config = dict(
    d_mlp=512,
    qk_norm=True,
    bias='none',
    lr=0.00936,
    seq_len=512,
    doc_mask=True,
    dataset='wikipedia_en',
)
Each number is 200 + 40 x the weight over its row's rms, rounded and kept within 0 to 999. Layers, rows and columns count from 0. The size before them is the row's rms in percent of the matrix's.

# up: layer 14 MLP up, 512x192, rms 0.175, rows 49-72, columns 0-95
# down: layer 14 MLP down (transposed), 512x192, rms 0.168, rows 49-72, columns 0-95
# gate: layer 14 MLP gate, 512x192, rms 0.178, rows 50-73, columns 0-95
up49,098,273,202,233,194,200,149,202,234,139,227,90,201,198,183,163,230,191,174,178,149,273,193,246,239,108,256,182,254,127,132,225,234,196,156,159,226,159,160,143,237,224,256,220,180,217,186,210,269,281,185,230,170,274,164,231,228,235,232,206,237,209,111,219,229,168,242,202,175,208,194,223,261,177,110,219,258,228,218,253,142,176,221,196,189,134,220,219,195,138,195,229,201,261,120,212,212
down49,101,188,208,163,193,178,194,195,171,149,221,179,117,154,219,241,253,196,110,203,226,230,251,193,213,123,167,253,125,217,189,150,287,179,186,154,184,158,237,197,218,199,195,229,180,195,144,170,257,162,237,175,169,225,155,225,194,229,231,273,190,181,171,222,212,174,163,159,240,117,209,151,204,182,227,223,194,263,193,195,146,178,193,202,241,227,253,161,156,187,213,186,248,254,249,259,237
gate50,099,148,215,234,233,220,211,186,269,154,215,142,162,155,171,179,238,227,197,142,198,249,143,173,205,174,266,184,136,231,157,118,256,256,190,223,190,249,123,161,213,279,215,232,287,232,197,234,175,202,142,185,204,135,232,190,137,218,196,183,151,146,202,219,249,122,165,173,174,234,209,206,239,152,226,155,199,189,229,233,219,106,254,219,281,189,188,182,235,183,140,229,252,256,137,189,229
up50,102,286,185,189,243,248,243,259,200,209,272,192,161,160,210,228,117,230,142,147,232,219,199,158,249,237,178,229,204,176,246,177,274,210,267,168,223,139,142,148,223,284,198,189,217,204,169,198,146,204,138,232,208,146,234,185,267,282,204,112,131,171,273,221,193,149,224,212,152,228,194,164,312,170,227,178,213,235,159,171,198,187,203,176,270,197,164,237,175,208,257,234,216,261,145,245,210
down50,099,281,220,306,170,176,173,174,222,244,321,180,215,215,254,226,236,220,223,168,218,217,273,177,256,193,140,220,177,237,215,189,216,181,177,290,191,155,140,342,201,191,184,177,202,267,124,185,236,177,234,234,284,179,180,168,189,219,207,187,147,216,171,217,175,188,221,209,242,182,217,187,206,186,215,145,193,200,187,244,115,71,184,165,217,187,184,141,162,180,269,200,147,169,194,169,268
gate51,104,151,237,275,192,220,124,186,160,241,135,200,189,139,172,227,194,180,217,194,242,204,195,157,202,139,226,219,198,212,300,245,139,215,168,205,233,145,187,133,261,187,212,261,143,212,169,296,200,241,237,171,230,135,296,235,177,207,175,188,254,126,243,213,168,255,283,140,203,167,142,203,215,223,206,157,229,197,193,178,182,232,166,139,224,291,145,253,191,296,156,203,243,182,169,225,200
up51,104,295,138,263,197,170,190,126,111,211,192,142,131,183,147,182,140,169,174,202,127,167,189,197,185,125,212,182,236,247,236,224,160,213,159,228,233,217,211,284,249,149,206,185,233,294,174,193,171,256,230,197,160,227,138,230,238,194,177,248,174,118,177,241,240,238,202,194,210,169,145,214,185,213,209,275,161,197,186,170,273,246,243,169,241,186,240,176,210,159,171,176,230,202,223,121,231
down51,099,186,143,189,231,146,263,209,184,263,141,198,192,227,202,185,128,141,174,217,229,157,287,274,275,200,207,187,230,164,221,202,211,156,233,191,186,193,193,142,153,276,179,230,172,185,169,245,170,180,266,174,141,261,141,180,160,249,209,153,212,251,155,199,149,184,172,186,180,151,228,225,101,249,252,204,212,233,232,210,174,198,149,277,206,215,197,150,178,174,192,181,212,259,154,187,270
gate52,094,284,207,191,174,216,192,208,159,116,150,209,252,251,169,210,227,273,202,191,198,183,269,178,205,225,241,139,254,224,150,180,188,200,170,223,146,139,198,201,216,185,215,204,216,221,272,260,222,209,217,210,261,138,153,218,240,185,270,228,121,183,262,188,244,230,236,156,133,187,259,155,187,114,217,305,214,228,243,191,190,204,208,159,205,167,238,186,203,186,197,280,199,194,144,162,146
up52,096,159,276,200,236,224,246,231,239,239,139,182,127,207,252,223,182,115,132,216,215,274,186,161,226,218,174,186,213,206,284,286,212,175,232,203,224,165,212,277,172,209,203,196,188,177,278,161,183,206,198,171,151,207,166,196,129,129,229,241,169,166,174,234,228,166,208,244,158,134,199,154,145,191,233,162,206,151,259,150,247,288,201,190,226,168,249,180,262,199,217,189,218,217,196,247,190
down52,094,189,261,218,193,195,294,203,194,240,177,217,210,177,156,187,165,209,160,160,124,243,294,172,236,264,200,306,250,234,235,186,161,219,228,236,157,205,198,232,166,192,213,217,230,227,178,194,144,217,182,258,173,257,213,209,191,252,199,245,242,143,154,216,221,192,196,256,219,297,235,130,175,258,247,156,186,257,221,218,188,116,226,180,258,179,193,219,179,254,234,129,208,210,217,269,206
gate53,092,218,146,256,217,120,203,175,212,159,195,146,206,289,208,218,167,225,166,168,226,178,248,115,226,142,138,186,143,227,175,192,266,255,153,218,251,212,183,221,215,220,232,192,149,150,195,155,184,174,237,207,216,283,240,227,228,274,182,207,258,181,169,228,271,241,147,181,146,232,205,164,204,234,211,222,158,153,194,185,256,114,217,252,239,218,246,180,200,192,161,150,267,206,187,181,249
up53,088,179,226,235,158,296,241,242,239,160,273,184,213,224,180,217,155,203,226,230,170,238,215,254,170,205,222,148,176,216,284,194,203,197,187,156,135,149,238,236,158,222,225,216,198,161,227,254,155,152,190,204,262,124,261,219,167,184,225,177,174,196,229,197,201,277,198,106,250,197,203,222,231,122,200,199,192,198,206,226,180,175,172,195,192,175,258,218,181,181,201,193,109,221,286,111,142
down53,095,197,271,268,199,192,210,165,196,137,227,295,229,179,182,170,204,199,250,241,158,190,61,225,188,159,175,165,206,221,220,241,236,250,181,199,266,155,199,189,202,192,165,181,175,242,246,130,166,214,223,190,155,166,177,210,110,266,218,211,208,236,130,241,229,131,181,226,200,153,173,257,247,210,205,243,181,168,253,139,207,167,205,226,152,219,175,161,288,147,189,140,163,207,176,254,255
gate54,095,196,209,235,211,191,214,229,175,189,138,189,241,134,211,168,206,206,201,126,200,52,179,194,156,114,242,186,236,176,164,186,160,167,218,192,151,210,178,185,251,233,194,181,145,161,213,147,242,249,218,180,189,182,196,202,188,127,265,179,199,260,235,119,242,228,202,155,173,202,233,289,220,237,206,104,160,210,171,245,229,159,196,211,127,179,152,264,204,160,147,226,193,225,241,207,280
up54,098,201,183,240,182,238,187,170,124,202,247,150,163,176,160,199,213,280,269,304,177,202,180,280,186,206,137,155,220,195,233,245,199,193,261,174,199,179,177,167,180,224,179,153,166,183,184,182,186,193,195,180,171,219,201,235,198,201,151,268,289,122,194,213,175,174,155,252,188,208,177,166,196,257,178,212,149,212,181,137,152,147,204,186,262,235,185,274,164,136,189,213,180,217,169,209,209
down54,097,223,259,184,252,197,223,155,249,243,156,171,291,185,203,157,160,239,113,192,182,212,232,218,206,195,156,191,215,179,178,128,154,242,210,150,157,174,181,142,248,260,122,148,219,156,235,199,207,218,219,201,188,203,173,248,208,191,198,191,188,174,217,237,218,131,189,198,231,193,264,284,230,153,217,284,206,178,166,264,148,195,240,244,271,243,166,235,143,265,155,170,217,168,284,213,203
gate55,092,161,196,223,220,219,216,144,258,169,212,166,69,213,309,196,205,192,200,217,195,119,171,175,204,201,211,234,203,209,167,161,240,233,203,174,151,248,241,201,253,234,184,163,158,266,198,181,207,151,185,184,127,181,201,155,270,162,259,164,198,196,214,207,202,192,221,214,174,276,155,157,256,163,202,277,221,133,220,249,194,267,201,166,237,164,160,231,182,185,156,163,247,217,202,236,107
up55,095,218,172,214,289,124,280,157,191,232,185,313,232,206,184,270,182,204,203,179,160,207,184,240,206,117,182,202,203,198,294,144,227,219,144,237,188,276,202,167,179,170,185,187,151,197,260,298,137,223,177,203,230,180,166,196,222,212,191,268,225,164,177,188,170,193,241,203,220,199,228,109,226,216,232,245,179,223,175,221,169,187,216,262,256,204,182,207,183,139,189,200,216,182,235,214,234
down55,103,254,181,202,252,167,66,231,156,172,187,217,191,262,229,190,210,216,203,197,188,195,189,261,198,164,144,199,209,143,225,239,190,226,235,229,157,271,181,218,177,192,227,154,163,190,189,227,245,265,194,212,262,125,142,173,273,280,205,244,215,218,192,187,190,208,260,111,219,230,248,208,293,229,244,220,137,180,206,191,171,256,200,219,253,139,254,155,180,210,244,193,192,227,138,239,177
gate56,100,218,165,181,262,160,208,167,193,227,175,181,160,220,184,210,197,266,204,226,168,239,186,150,193,130,195,275,193,219,196,206,251,132,175,202,128,126,294,212,223,257,191,139,212,261,152,101,179,257,203,242,119,124,272,161,208,246,240,178,255,212,181,173,179,244,264,198,232,196,218,176,222,240,182,232,189,148,266,178,234,128,230,196,234,213,169,192,173,212,128,240,252,265,219,276,184
up56,107,242,133,231,212,134,241,163,192,215,159,223,205,128,158,179,193,226,168,226,180,231,266,163,152,218,231,288,204,177,216,206,123,142,269,174,133,112,184,200,239,249,213,117,208,254,195,188,163,198,166,277,278,213,202,182,227,253,213,177,194,173,216,175,194,239,251,214,321,216,223,183,155,265,237,191,172,184,283,237,210,215,226,296,146,187,198,204,188,309,127,155,200,240,201,216,184
down56,104,168,260,247,176,265,260,293,182,223,137,154,182,183,261,256,195,191,250,167,182,255,176,201,228,135,87,173,188,281,206,218,215,172,178,213,138,279,221,175,204,122,133,195,187,161,222,222,159,277,194,135,154,235,251,273,237,183,209,205,197,179,216,215,215,164,243,186,171,197,148,184,141,202,153,196,180,258,172,181,150,230,224,181,138,162,265,227,201,160,218,162,271,195,155,226,203
gate57,091,260,274,185,212,211,185,211,205,253,139,199,189,199,189,192,195,243,228,196,279,304,235,207,206,200,189,158,171,243,229,243,236,243,227,200,178,133,199,273,243,209,181,240,131,193,194,188,202,156,219,176,188,215,169,222,279,183,209,300,145,208,221,212,235,100,232,188,274,181,197,246,179,149,213,224,186,161,160,185,172,274,232,148,190,188,143,138,201,214,218,245,266,182,221,167,177
up57,098,241,180,256,150,202,237,211,196,189,158,260,195,222,128,185,175,200,178,174,169,184,170,135,226,220,221,186,101,211,200,214,283,170,195,210,154,175,150,239,134,218,214,207,201,197,195,219,197,218,152,193,239,148,162,157,162,198,207,176,201,148,169,182,223,161,238,134,260,120,194,194,194,252,227,203,253,254,237,228,196,214,257,215,214,209,187,175,188,178,275,210,236,157,232,214,239
down57,097,218,143,140,202,251,235,189,183,217,184,228,232,225,207,191,218,184,180,222,103,193,266,166,125,150,138,206,226,172,240,202,181,180,159,207,168,219,246,307,289,222,204,158,195,149,195,212,207,158,207,172,184,166,180,224,193,140,202,248,164,208,221,228,276,214,236,180,127,213,184,242,214,248,204,261,185,188,183,169,243,174,247,206,170,189,243,210,245,257,198,223,168,192,219,116,146
gate58,095,171,135,228,213,181,244,181,165,281,211,214,148,169,170,244,224,207,177,210,177,210,158,238,176,157,221,174,206,179,196,155,253,144,226,234,222,270,179,214,195,208,227,213,108,196,233,204,270,213,192,234,215,170,152,162,272,169,217,185,212,202,153,205,199,201,266,244,262,167,181,82,265,145,188,200,271,256,263,226,116,223,126,228,218,247,214,240,179,239,229,228,136,246,250,188,223
up58,095,218,176,194,187,208,170,288,236,259,269,260,189,240,260,157,173,154,259,208,277,209,121,122,252,229,199,219,157,152,192,232,166,171,109,199,165,169,208,173,209,174,218,278,282,207,160,228,105,190,241,245,226,269,180,155,184,210,209,195,140,139,220,157,163,225,279,133,230,264,204,205,214,205,235,155,194,192,144,193,182,171,169,227,120,212,265,246,198,182,232,204,153,255,177,180,251
down58,104,155,224,207,111,229,198,285,266,231,259,234,190,233,233,171,239,195,260,156,189,205,236,190,248,229,178,214,235,148,144,183,204,220,78,226,186,221,268,145,202,182,224,187,215,213,218,163,157,214,246,240,193,203,139,193,136,235,202,242,201,243,163,160,203,173,208,225,162,163,232,212,215,279,147,265,154,201,180,252,248,213,124,237,252,193,215,211,260,160,258,215,269,179,222,169,111
gate59,106,216,229,136,275,135,212,231,142,143,183,192,202,304,105,182,190,152,109,194,153,264,253,201,207,191,244,205,199,158,153,154,250,243,186,261,255,158,146,200,180,187,217,181,224,218,197,179,185,166,210,164,236,183,183,228,186,219,212,201,257,184,229,229,153,189,199,221,173,227,261,185,200,188,266,177,211,141,156,225,143,165,210,167,256,209,224,120,191,248,191,228,138,224,267,193,278
up59,100,184,220,172,155,199,164,258,190,157,173,234,204,203,182,188,67,186,218,141,139,152,243,275,211,233,211,169,153,193,145,207,253,259,175,152,218,286,191,133,219,225,227,224,136,164,207,147,206,229,184,227,192,160,190,173,220,242,174,207,96,164,158,205,168,225,169,190,210,211,236,181,218,219,198,187,186,206,221,172,160,201,190,230,170,183,204,164,178,207,144,282,187,233,266,173,189
down59,108,213,252,186,177,201,141,257,276,239,205,152,218,237,188,224,201,224,204,213,153,198,212,209,188,172,266,199,165,284,198,125,267,153,166,201,222,198,241,255,180,102,221,196,155,214,227,234,205,232,257,199,228,258,242,187,229,204,169,148,177,213,207,198,159,244,186,192,171,198,185,211,122,210,206,225,172,271,197,230,204,190,158,279,136,196,160,158,236,144,199,200,189,223,182,167,147
gate60,096,241,153,238,153,218,220,231,161,261,194,232,248,193,143,246,142,214,198,283,143,218,211,189,206,202,211,210,103,169,249,231,168,167,251,169,199,170,203,167,176,242,197,276,231,282,101,225,254,175,169,195,258,207,235,112,207,207,208,202,165,206,192,189,185,228,169,203,217,234,183,244,170,146,199,137,191,235,166,242,251,241,219,145,171,283,195,133,209,262,195,127,225,227,214,190,132
up60,098,185,207,207,180,241,167,231,238,203,201,182,140,230,242,277,252,202,239,176,218,239,132,225,189,272,193,196,231,225,174,225,243,248,195,212,134,190,216,180,259,192,201,195,187,193,286,195,199,233,256,200,211,235,214,238,209,184,242,159,261,250,268,221,162,178,168,250,195,181,254,152,164,242,186,208,232,154,360,227,240,165,197,228,208,170,258,227,206,211,187,194,173,233,125,184,180
down60,105,180,134,226,149,144,207,176,172,233,141,167,253,180,214,153,185,184,262,262,172,276,202,138,202,171,179,215,232,194,185,227,165,208,170,200,192,218,195,206,170,226,213,118,216,175,275,208,172,240,218,160,207,232,229,203,194,263,222,155,218,275,194,145,238,102,226,185,207,166,239,181,198,162,301,175,155,173,230,149,258,196,217,117,185,162,178,225,194,173,192,179,207,211,247,220,135
gate61,091,227,139,143,268,161,236,196,245,204,245,209,189,243,228,188,168,267,186,257,208,211,148,257,193,210,142,195,203,181,289,205,155,211,207,166,177,147,167,170,181,191,220,141,188,169,229,230,183,158,249,218,192,174,134,231,156,258,270,161,220,219,274,177,192,207,133,199,233,185,177,221,188,207,98,192,250,153,226,205,145,256,235,223,203,201,207,251,229,185,228,220,127,226,127,251,245
up61,094,223,170,227,199,255,179,209,160,183,127,249,252,275,225,205,121,182,236,163,203,153,219,164,155,165,219,184,215,257,127,125,307,240,219,138,254,178,151,252,251,221,220,247,162,210,164,145,164,275,178,246,189,180,242,182,182,173,163,217,216,154,146,252,191,279,201,145,247,258,202,224,185,194,185,148,146,156,209,43,204,172,221,192,215,184,192,158,155,179,212,198,235,173,206,163,179
down61,097,121,185,232,190,195,268,192,196,234,211,206,245,212,212,258,214,215,179,203,245,161,175,139,158,210,183,132,206,213,161,150,156,213,212,113,200,217,282,179,226,214,204,138,221,221,173,116,295,182,290,133,168,187,163,229,169,192,200,259,258,195,295,215,189,234,192,220,193,189,166,104,190,139,191,255,207,217,203,106,233,221,229,197,175,259,225,283,249,184,192,241,240,244,209,255,247
gate62,089,149,212,167,223,223,202,287,176,234,125,209,192,170,162,213,216,211,70,223,154,139,258,148,230,201,171,210,182,166,256,243,137,244,226,250,208,201,244,241,267,166,171,221,174,210,164,287,225,205,179,159,184,190,117,161,188,147,188,174,271,149,211,253,271,218,230,185,207,197,223,153,182,174,217,236,224,217,238,131,181,290,202,153,138,218,177,183,183,195,287,132,147,201,180,211,166
up62,096,123,210,190,173,204,250,239,197,198,209,172,224,141,167,182,143,141,107,188,150,188,249,178,258,176,119,212,190,212,258,158,170,256,243,222,216,246,181,190,183,220,243,239,193,178,142,169,211,193,183,200,107,174,189,192,255,157,277,275,182,98,228,252,183,143,230,223,209,259,197,207,199,186,237,226,126,172,261,204,160,242,279,177,182,159,150,236,123,229,283,154,182,135,189,243,211
down62,087,247,192,209,162,273,194,225,93,184,169,192,253,200,213,236,226,213,149,231,166,228,214,196,190,237,174,149,184,226,146,158,182,194,236,199,196,142,273,147,176,197,170,212,186,252,247,193,190,225,232,206,160,220,253,127,192,220,166,130,202,224,195,86,225,184,147,204,199,169,134,259,270,196,200,282,211,277,276,309,205,196,180,242,183,209,225,189,226,237,197,138,225,177,206,217,205
gate63,113,190,186,217,243,221,142,209,267,169,198,224,145,180,206,224,196,248,199,145,157,217,243,240,230,166,167,220,238,189,322,178,240,246,203,192,230,188,136,210,252,251,163,229,224,171,219,165,146,171,207,244,171,176,147,169,213,162,165,102,160,190,186,198,237,209,184,144,210,133,242,172,238,250,207,130,178,187,167,168,188,219,257,201,166,203,238,253,166,252,165,217,182,232,203,181,191
up63,103,164,276,254,202,204,197,228,181,163,221,152,215,228,251,205,157,189,172,276,187,221,240,180,202,149,256,226,205,189,216,157,204,254,193,181,256,211,172,253,287,254,188,271,210,185,241,198,185,191,169,233,239,198,109,203,157,151,217,183,169,215,208,255,227,239,137,240,150,185,219,179,208,177,192,177,190,161,202,222,195,263,156,245,232,212,196,176,222,92,297,253,243,231,195,151,179
down63,103,249,211,192,200,231,203,118,182,146,227,173,226,198,287,157,208,201,190,172,183,208,166,220,196,178,200,196,214,165,184,209,194,162,200,235,228,183,222,209,201,178,172,189,135,250,206,260,217,260,197,216,240,198,113,211,193,97,224,245,183,208,242,256,200,186,211,218,141,229,199,131,125,129,338,252,150,133,200,247,270,158,172,239,174,171,239,205,159,238,232,146,240,192,218,190,170
gate64,104,206,162,238,210,239,160,123,204,180,219,176,220,215,261,191,185,220,212,203,181,156,180,160,211,123,174,195,169,201,163,255,181,195,177,164,132,164,162,192,143,198,132,216,282,160,211,231,100,237,240,247,210,260,133,205,156,231,176,119,280,169,250,210,176,244,212,211,159,198,171,216,213,143,155,201,210,127,229,199,216,257,218,143,152,217,182,199,157,178,204,229,207,246,128,209,210
up64,099,283,211,204,141,190,119,167,215,221,149,154,174,151,135,183,224,187,160,194,175,215,200,141,240,292,210,229,203,178,276,211,152,162,235,179,240,167,108,251,214,156,218,158,260,211,289,188,189,204,164,173,143,180,190,176,189,199,192,148,179,236,166,162,247,182,172,183,170,178,247,186,299,188,188,223,192,196,163,168,169,162,195,207,222,146,224,133,172,148,217,212,185,221,133,189,219
down64,099,206,187,165,239,229,266,297,110,199,272,229,184,264,192,202,184,214,170,191,248,208,266,220,219,239,125,227,208,212,269,229,228,222,216,217,192,274,144,292,245,234,197,204,160,227,186,215,217,143,188,163,297,201,187,180,217,179,248,254,168,185,202,202,249,200,162,188,155,227,218,216,210,190,175,235,184,204,205,238,189,263,171,138,200,249,220,162,198,150,298,173,195,232,214,240,243
gate65,111,214,174,162,186,198,209,235,230,169,183,138,194,233,182,258,177,145,130,215,187,308,167,260,175,266,247,171,124,230,232,204,232,158,184,143,196,218,195,286,200,196,200,177,245,178,199,202,188,219,202,255,193,190,218,219,199,134,220,119,168,213,261,179,217,228,210,158,212,168,247,209,152,208,241,227,216,181,133,174,200,179,181,133,147,123,132,174,282,172,196,166,148,207,218,207,198
up65,111,233,141,246,206,268,247,260,163,199,154,195,254,163,141,151,144,134,118,174,256,219,205,149,142,196,191,178,187,227,203,222,201,132,164,103,256,222,164,255,143,202,131,193,252,210,181,177,141,179,253,221,185,262,177,257,183,217,224,152,201,210,232,145,215,256,171,159,217,237,199,183,245,214,152,160,215,197,191,250,145,166,163,213,143,196,186,144,216,236,171,253,264,179,230,234,163
down65,105,227,193,215,273,254,235,239,213,174,277,222,228,205,197,185,246,116,216,223,237,268,92,236,194,285,151,214,130,219,194,189,122,282,218,206,169,144,219,162,197,188,189,218,229,170,245,155,216,173,238,184,196,216,232,247,207,166,226,131,145,172,226,160,200,172,195,233,216,205,224,212,128,220,211,195,199,187,142,199,157,204,190,207,234,235,189,229,264,138,232,215,252,199,175,235,126
gate66,090,221,232,200,143,192,210,288,258,192,208,235,270,226,175,204,233,127,192,159,216,187,224,128,222,212,200,222,149,191,173,217,149,223,231,149,299,212,282,268,219,194,204,218,198,224,254,189,226,171,234,205,233,147,196,259,135,161,157,223,227,143,198,196,241,198,135,181,185,213,185,226,189,199,173,126,222,246,233,210,193,233,239,242,179,192,240,188,246,111,217,188,195,250,172,307,219
up66,092,205,105,220,236,143,208,226,200,235,201,215,179,212,178,201,174,180,226,227,188,190,173,255,175,197,191,256,259,199,221,162,119,174,239,187,163,206,211,173,217,160,183,208,260,201,208,143,232,152,264,258,168,207,283,199,214,270,133,218,139,242,216,158,231,210,223,218,221,250,169,192,181,264,193,225,209,213,155,206,139,220,146,210,204,188,169,247,151,231,88,152,167,254,250,174,201
down66,096,143,229,204,307,225,229,144,175,205,200,197,243,232,285,171,207,197,197,217,200,185,100,211,145,227,185,222,180,186,207,168,223,165,236,171,103,265,131,289,178,179,182,170,246,157,286,187,168,147,238,159,197,240,192,252,248,232,139,199,184,228,239,203,166,146,163,245,188,239,160,184,182,148,163,220,220,213,175,218,203,270,191,199,232,255,187,252,244,231,273,163,210,175,243,254,225
gate67,095,190,154,196,243,201,120,239,220,198,218,179,153,192,217,284,176,156,165,227,227,216,186,202,264,187,114,211,212,146,131,216,164,162,87,186,184,150,228,266,188,140,245,191,238,244,224,178,240,173,133,233,198,269,215,260,150,241,197,175,173,159,231,216,191,193,185,241,230,210,177,166,194,239,189,249,241,193,144,198,231,243,160,242,181,142,193,208,192,193,249,140,162,154,195,140,180
up67,097,217,189,286,200,190,217,247,115,227,197,151,181,230,166,130,195,170,232,212,231,222,189,217,295,232,234,216,241,214,211,288,233,236,169,220,172,161,243,140,104,205,140,170,222,218,179,169,122,173,200,253,186,230,152,223,212,93,187,155,141,211,204,220,166,162,200,245,286,218,179,178,197,168,182,234,259,164,211,154,243,220,216,201,226,215,180,230,257,217,158,187,194,205,162,188,198
down67,097,158,202,182,217,169,175,199,188,201,153,249,230,190,179,223,194,204,171,162,158,244,239,198,215,180,212,241,168,232,120,177,164,188,171,247,135,161,246,226,158,178,237,209,187,215,206,185,227,182,271,150,261,170,230,132,232,222,134,168,224,187,203,185,160,265,164,229,192,179,221,143,182,210,209,263,182,165,176,237,156,190,160,169,221,287,213,151,235,178,210,231,230,198,201,165,244
gate68,108,191,195,251,157,240,239,226,195,170,202,220,153,215,222,215,168,223,183,219,194,186,141,228,182,205,235,241,202,129,179,216,206,238,225,174,245,182,230,161,189,171,221,266,168,139,166,212,175,145,173,172,267,240,157,224,162,118,197,253,232,168,197,152,180,230,255,221,261,166,143,168,210,135,191,277,258,145,215,241,239,226,173,208,221,202,227,268,243,200,170,234,157,194,150,191,252
up68,106,206,205,301,173,183,166,231,172,278,303,161,187,238,185,243,172,212,260,245,196,147,189,173,204,159,177,139,196,201,184,266,224,224,223,170,245,194,231,191,191,201,235,199,125,251,187,208,233,167,197,226,268,226,153,210,195,114,261,164,187,198,200,251,167,172,227,186,211,158,242,170,211,168,280,315,208,176,215,226,250,161,177,113,226,205,225,216,170,176,111,193,179,234,216,165,208
down68,106,225,197,197,200,270,239,208,179,252,108,125,197,215,202,209,179,225,226,139,244,148,210,186,235,174,213,122,176,131,209,206,244,147,181,210,208,216,178,228,244,207,184,201,162,172,175,166,150,229,227,230,161,220,200,141,217,160,227,214,233,241,156,201,203,260,164,201,212,212,234,163,188,290,172,217,227,177,175,216,145,218,179,249,206,157,215,256,179,213,175,171,182,176,205,285,172
gate69,092,198,227,142,233,198,245,157,236,195,226,229,218,188,230,201,262,154,222,239,115,127,210,176,211,199,175,118,230,194,251,172,210,126,208,202,228,173,219,277,160,153,259,230,161,186,164,234,231,247,210,183,209,204,195,198,231,182,283,202,297,180,218,159,180,185,298,252,190,222,158,187,247,177,180,229,180,219,167,177,211,162,214,207,282,248,222,285,195,163,194,227,186,200,227,209,144
up69,096,214,192,146,148,184,219,166,204,227,163,224,138,180,201,158,175,184,212,206,151,223,219,215,193,147,215,209,207,153,118,142,283,210,209,251,193,165,225,234,154,175,184,222,249,236,209,220,228,188,122,217,188,160,207,304,217,144,176,148,145,216,173,172,311,214,216,163,178,147,233,194,169,253,279,192,197,176,164,166,208,175,220,194,184,216,204,160,181,279,246,215,160,166,241,151,194
down69,098,167,222,284,174,287,163,193,166,192,134,184,159,256,142,135,244,239,225,198,217,171,236,242,209,111,180,178,257,205,233,188,222,279,221,158,135,147,192,218,193,243,177,237,217,146,221,202,211,242,242,246,179,208,236,147,200,208,281,254,217,196,169,151,207,283,163,125,220,135,223,194,199,134,178,238,247,211,182,254,224,210,224,132,237,284,214,215,262,157,218,177,261,248,221,198,240
gate70,099,180,276,213,151,199,171,179,222,197,229,164,199,187,180,200,252,117,87,171,191,164,179,275,147,156,257,165,195,197,215,195,224,260,181,176,244,180,155,152,199,175,171,128,220,161,195,219,274,249,191,159,167,191,258,227,188,204,222,170,185,199,180,108,194,202,195,213,236,148,186,184,233,125,188,222,166,167,154,267,306,248,204,242,211,186,184,135,231,265,163,228,173,202,199,176,121
up70,095,254,194,177,192,217,217,236,144,178,197,189,121,210,75,215,190,169,211,194,197,204,204,200,240,193,199,276,167,167,161,137,198,231,204,148,230,223,165,180,204,168,183,275,199,274,241,224,176,163,178,188,247,190,203,229,222,159,182,111,283,241,186,115,216,239,168,260,225,192,243,210,221,244,171,133,243,135,200,258,225,195,209,187,200,206,123,174,187,226,205,220,129,274,154,135,100
down70,098,103,230,183,144,174,257,189,240,274,201,237,219,204,289,176,211,226,207,84,187,218,222,187,260,144,129,199,185,210,190,158,188,273,198,250,203,262,201,154,178,174,187,131,205,212,288,177,236,216,238,224,173,209,253,182,240,122,220,211,272,175,185,194,186,248,190,151,250,266,214,181,186,219,220,224,157,227,154,204,222,141,290,260,150,215,232,250,254,227,181,207,270,210,235,202,142
gate71,101,168,215,257,173,172,210,177,212,127,251,134,201,222,179,141,194,256,217,220,218,153,183,206,216,195,194,220,136,185,246,223,221,250,176,173,196,175,211,139,222,179,199,252,278,239,163,235,228,206,143,226,250,220,231,148,213,180,153,185,187,126,233,285,167,272,210,152,172,197,242,224,211,161,240,243,247,183,227,154,148,223,183,187,228,162,285,233,225,221,255,180,168,196,207,149,213
up71,101,175,199,188,237,145,204,216,211,207,206,170,271,205,230,215,246,197,189,207,183,176,176,234,215,212,149,183,230,183,211,225,198,289,201,222,120,198,145,191,238,122,139,220,227,172,201,174,182,247,171,174,202,154,199,201,162,278,145,268,165,186,131,150,158,145,189,183,153,240,166,179,243,256,236,249,183,168,182,224,176,154,174,193,162,196,157,179,109,228,311,199,165,234,184,165,185
down71,098,181,153,154,270,227,214,223,127,261,217,180,188,259,177,225,209,186,194,254,172,247,171,248,235,196,180,192,283,161,197,210,199,267,218,222,120,219,161,253,214,267,218,165,209,172,268,148,257,179,147,124,143,180,180,228,188,288,153,252,100,228,158,274,256,132,273,176,163,157,148,164,180,234,205,192,194,186,230,209,247,231,202,205,140,152,170,174,162,199,198,163,237,138,236,195,221
gate72,103,230,190,199,227,176,241,210,228,204,222,165,200,194,161,221,245,278,181,211,205,241,322,283,219,204,132,229,175,194,252,262,144,146,223,228,260,166,251,241,204,207,203,180,161,165,153,173,194,194,254,229,186,215,199,270,186,280,307,177,133,165,247,169,147,224,171,221,177,188,225,224,201,142,215,160,134,189,236,248,282,212,221,221,130,166,162,216,258,174,219,241,187,217,237,135,155
up72,107,194,186,217,233,322,199,308,192,236,236,218,215,83,175,245,201,175,154,219,239,222,211,192,214,221,230,165,187,258,190,254,180,213,202,231,174,203,168,134,202,202,119,165,205,189,261,232,202,134,179,236,234,217,237,158,216,255,204,209,226,174,185,219,122,157,243,273,195,219,109,191,180,204,209,196,225,197,185,192,177,131,244,147,278,222,134,267,178,195,239,179,191,188,305,200,185
down72,103,200,204,222,139,179,110,248,225,231,211,196,228,173,200,254,218,153,191,214,154,244,253,258,187,190,221,213,158,190,213,204,151,129,252,219,189,207,256,181,235,184,215,153,134,238,224,223,248,180,145,220,246,183,174,286,166,204,185,162,175,243,189,223,205,191,172,193,195,193,233,245,153,182,207,201,146,172,273,216,179,236,258,190,186,200,153,127,275,213,172,196,228,165,253,195,250
gate73,094,191,125,169,202,133,224,214,215,194,244,197,168,196,254,236,173,141,191,207,237,153,163,195,168,226,184,117,192,237,201,168,182,128,236,246,196,224,226,235,205,190,122,251,193,166,120,211,170,137,219,213,222,133,167,177,168,221,196,163,238,175,287,179,262,142,171,251,179,222,211,207,159,200,146,253,131,166,260,159,194,247,232,174,214,197,192,237,285,239,182,223,144,201,219,221,207